From a checkpoint of a small transformer trained on Wikipedia.
Size: MLP 256 GELU, 2.28M parameters.
Each number is 500 + 50 x the weight over its row's rms, rounded and kept within 0 to 999. Layers, rows and columns count from 0. Numbers have three digits each. The size before them is the row's rms in percent of the matrix's.

# layer 9 attention value, 128x128, rms 0.0521, rows 0-127, columns 0-31
108:564556500521447526515456500516417465467422476509515530590461498600437538560493526523480425504488
110:517443468414462549578419486577446562418520481563492575508516498419459496568484457520502512541483
088:533533482492560419424520433441514601523504485500503470521429465544469571552454502516488502502497
097:515493459402456491601544403481475546501457527476514605524534430558564559508484446513525458498488
095:550498501378561469439422461543483554418606470499463567546618517459560538479437526457458498462463
098:495560411436470475540478474516562449454418470553469513499529501396522526552459512554509449478492
109:509611439501509515486596465521508546464396573499483515512518493538481466476502455448376534510491
101:377502468553489576501543472490586491470484455592465545480493527437538406501552495520548469521500
103:520457466327432481445531507494485585526479497375543462558453447481505473550415438471553485435524
104:549514547397584562480517520535436516556462514478543510531547540618558496509565552488290508478494
100:524427543455504475447495493422456529474497519458495503534455456512481543512435592537502502435526
102:532453541489455602514518474536584527449487532609459547495513525582576459524521511547427481483533
100:510561422554464525499506468472514419529514426524538571506474506554434491427464520503478507436520
106:523558531565508610528468544606464505486498542555472466579445491537488518474570508485493492454478
102:475493496409373532454530476582520483493516493516523522412517541405554476552489489452530444522538
114:501492422546426525476450477531563492410487485526470571456596469425443443539507484505498542464508
110:405510485451468482463573593502458496516472525509524562501497480474548472463491562504497419495496
100:496536442567437480398477510424492569587564481549525598510491411489475558467519464499549527452507
109:493529547435605454497527489446543543478422486456547456513508548420531460529510522494470484479507
111:494495525452516546486476611576559512452533538460475502465475532411528505549559476470413562550495
107:566474470627499435513467547423509425506551495554573477526423445446385411465445430477451488458520
121:579481424633478555433435395463511484491485480567492513462516478486542476498486550541352500516507
110:531399549481434516565569410513571583433438453533415507538580562393489449520476543451549486497480
103:525496421590517538523507535544552539468460489501447543585578527479434515470517468485517562622508
098:474435520487426509525479411504463487434529491535441423489534490407519412428493491507517458470514
101:497414516474540516402559537504456509409451554488497415554591536464512486618475541484485517522501
111:571552433551437476493582525513461536567625463452486578491501386501489491462578460534366490507479
095:408579534432409459515482552459533479502475464557524541465475476467479518546474431520455508542536
103:437473492520441366521535573500497519454483479509448518498441504590444485466529530492621395496506
102:480465478434534435358510591519529586395489567522539429501539523421551536537505477476482520545533
102:536430517430560425602528578505504503522491538550473601507507499457454505501402509466563521446457
095:542449525543493572554493520528579472511457479495484582514483544552415470494471473478487554449544
088:477472452457415467551470523523610504549474576523546465536476451466587437503438488516503509539532
099:466491510464644464513517513541581464548451483481627510468501543478563495462485573488496586469494
102:371422497493501412574456414539531523602433502501455505498458472497481458482516547474457450511483
121:522529469467526481514403447478530582479564476476552547496532503451506521569489583529571580431499
096:491481477586516549517401583501487457462540475504533570569521507538467496545461433507472423491539
097:502485511436527439552473520538613469474514488532523509464446500469520400525511594488531542559493
097:515497548500552496565417439563543549582492446510518480482497498468549499448452432504455530510451
089:495551483552521460486474464492604502470482521517510381486522468471550541558491479479500507471507
098:449474497507419530525467584517456500524521501489401500520501508473427474455512534504433556450516
098:464538538470524483510486420573599422524498489508494449454531471464478509421410431497471559572479
077:425505539475486465474470477514702567472513531548511385459509473423542496539501474486544461473527
090:541569526536552541500502513510569508535444496480527478458548525478569482557427474506658482487518
101:566476483422502566461443592511452466479509482500455564589504557522462511613479499478501535456559
088:455540476495523515483537520544558491507441504451583508464465540454528466505473627487543550541519
093:464461573536524453424588614497526467510553522505474427474442551457438473528436481466573582484563
092:508455517455385485585378498506541519477531472536525508492461437525542551490483427538482461550460
098:487473517501499504488440539474491573457504513508512514469510460470458515546474620511662473439502
085:503523591470443488561514458518536444561423472488525425494470565475544444413452532490486612528471
112:444470581485455436497413488484494583481560498451422398491517422446477510494496498481546561436497
101:526566441495554484518501469445574464512482526478650608511493493520518454598476633503596534488567
105:561499519534446463474426528532398488498432494493472500506534496508459566474534377518439573534462
099:508601520443470472489498428461580525496515551518499421500530544448595494420526404523448443489458
108:582516525503477513453573561481473415484470521485628502517544575468475559521544455495578565498473
103:478469446412614492591448474523551580536534525471501504525479485515588439476467551527482512488475
082:449503551473440534498606498573544468558418527464455374509457512503486460500439526527446532551504
090:504499542499358514447569500479627445465407483532504485515522462513544534522478458499560545534512
099:491493397530559483534493495520428506540553471533472547480475467570392506442489546495618490499515
091:486485518495552475497440493528414576499547486539557592595553483469542436507472551464572495479488
101:536543395548581519512431460531368540509536543482472496525489474537546541476522349492351550533442
106:474495501537494518458505442502489520463526522515476456446533398475458507479479491509615367498517
093:464464487441420463547381448493516541463476477530423543528453475550435504501523514505431451524489
102:510553513521563501545434512455588586488513493467601503509507491505566454555455576527555478438490
087:483484504415583410449421491488414570391535526429452545493525492466477426494427549394528474502521
116:498472468543426501521496533493543561526391540567507531542453429523465543467547493500530494457483
079:449424520522503449507580458473410535463502562526379466538513529458502597532499577413435559476502
122:480382490425472475545502408458541603425483473361474499560532517430538524593499510507516605504502
105:481485420472483464463480565553418457493463524551500566569540559419547478499521624479482535482537
091:499506462501575489430469510507454563478448488562412548542441494415399451532494560455511513500490
096:530443489553410459498492505538496425569506464565529534476573493508559560533482515570516468533531
117:578552531490485481479444492528482507426628486408465493467611570557515487492509536523488566611500
123:468498559530504536477533455430520578480496495530441477468470524537458544554413420510588413537516
122:506522504576553468547536521469476498491544589579500463490376440451512564538470515436476494476517
087:478517559589442526510523492499492440573533449493523455407452470605458562522516384566507474526499
104:485452529464558522609576477456569526501494508463559371501502477474520378511461451525473472604468
102:562483578491492496503498459577522371483516537547611525427479486505543514544484383497434583518510
108:477495480583529468516527485476499525565471477486481423496500522516519473458439400481521535444508
088:395452537449614425493566510513496575542431588520505514454491507425469486479499518400503457548529
103:551507502564497469437552527461457382509457529453587370466486468484514436569575500506536541475503
097:583549469485533479426461508452472616461471476438421543520409531462438471488501504435473545482479
097:581562525564444553480483563447471411510463499507484445483451543450565501511605549579637476474510
116:487605440440482514455514497481543476582484504606529507597488549478539485452509571453475530435495
091:420489537536456509530591548526487405569475525531529519461498477548576486491514399541594479475533
096:536425528546442470581553456540542435522349426530577433497419482516484513563516478555510493585481
079:474474445424601437457565490493458585474483586516499596533497499428514510458521587410389561495474
102:564471443500565525490489447573559527536500511553495546438470571467538544450389521476475422460489
097:609484477496511441432496580496532585555510457503525497476464473573417541449461450456523489538462
102:417448491514398585518522453459533464571503553560535474450492427531438511543491443547523509469509
081:525517488546530472565451513492511571482498472545512522577386520463496511520480532424463490533519
101:479524562443569498512594436385515541497442561551574493479447519498402546534477478430517479516458
090:440433503449521386583509465586430536473518527495479561538519518470477442464487514439379554495508
115:386482510510520589525489405496466644463481525553348486492461455497510434524512494546553500478492
108:477530528545511500391448551503459522484497440565578500490422535505426497469477579476436494519525
106:503460461512484562560494480569562474508572496520549445528557483497538575516542501520591612550466
093:510449523435520488478511503490463606395437513421455545484537528462505437492545431439455529497485
095:466475589452527469569485473518480497639424485532530472451471501526537465541538524497491559467444
096:520518476460492396454345527472490515537553448567509566492456463554485482396477486529392498540490
103:514511505419388523519419369486541519447399443470504524482444535495494481501561535528423441582478
092:455439591429479488480405492404515424546474517464521379409470495473481445570512493502492475547494
098:440548552501465534381518427523592450410539546473543365426505444484497493546554471529406443493530
091:488474502506497459552502460514550517467533557504496426426524441452537500458510499492516515530503
105:507458486539501505492529590578465456555573509491511572436477512513441442509553553497520467507523
089:561552551531493566427507449562464475417447486521571607476491435421508479440544467572511515490471
090:526469490532530500544432429505578492574508515593491342496483561496510458471480559517410517439520
108:506480534589486500459618511474446588444549537522422526518468584520436500534467512509443425517527
105:506443445507474508508618438490532567506497507620497371461468519507530431466620582466460540493521
090:537429565429491508487443474423557437484446459428490548488459462492530546501528501496490522440484
099:510518476606323539454547557502452512469479555518507565509494516538463436509514443496414412514515
100:520591532498476500506487491460404506543468434452456574532545529489443512476477511507566506533486
107:467465493524469436495421363530505453638558457533573509502483456501495433515503565528402589518480
106:539560482502460584496470469554450474508383403538544668522499565521478537534512585491463470477473
099:475447430437417496528509532519564506569377450659590529465504519536508455587550519465470517488514
087:528603549500411601461561413500449526489365545506446518538469522474492467501555439483455514517516
092:483468407630439461595508456583484570574603468545515487438563493508528518528507533448508522407533
102:424543447474588450502423537537514458564576481481497416462508523520442513528466510523424492505495
086:448491497440397609402493534479479430478385549493508497479454509488476446451588486550518436576479
084:542440383475540424467441509514518556640578390542484445448529458596491508503462516441422520540495
122:483504492571506486560519469489484503482646527445423402540534501517432454544440526471457449514512
092:437592505492521538556437384565525488541427492481548511458561519438479465441520469541579521460457
092:486507459473481530450605530489580582484465572468464352408476421491571459464530583494450495515508
094:482469550486484376471414471506486464447530499572393590481498504507425524527426435527499539461499
093:482446532494443520505512407452675470461419575537521473442469490497591489519500574513431466513523
084:525412577466518537457501458440538496472527500381520534509483481470579477496582501541493546467497
094:476552527542484555510565564499462448539472532573597498507505538543507492559480566471502499497474
100:511531533458611498551495548545439470511483487426446536534487561490499556468505476504638510510476
101:620534434460555452426483575558491472391533515398543489517495428506527551394506466524503434598509
106:557478454398507467522474516506474497574431401662587514540470565515561432497517540519464481585478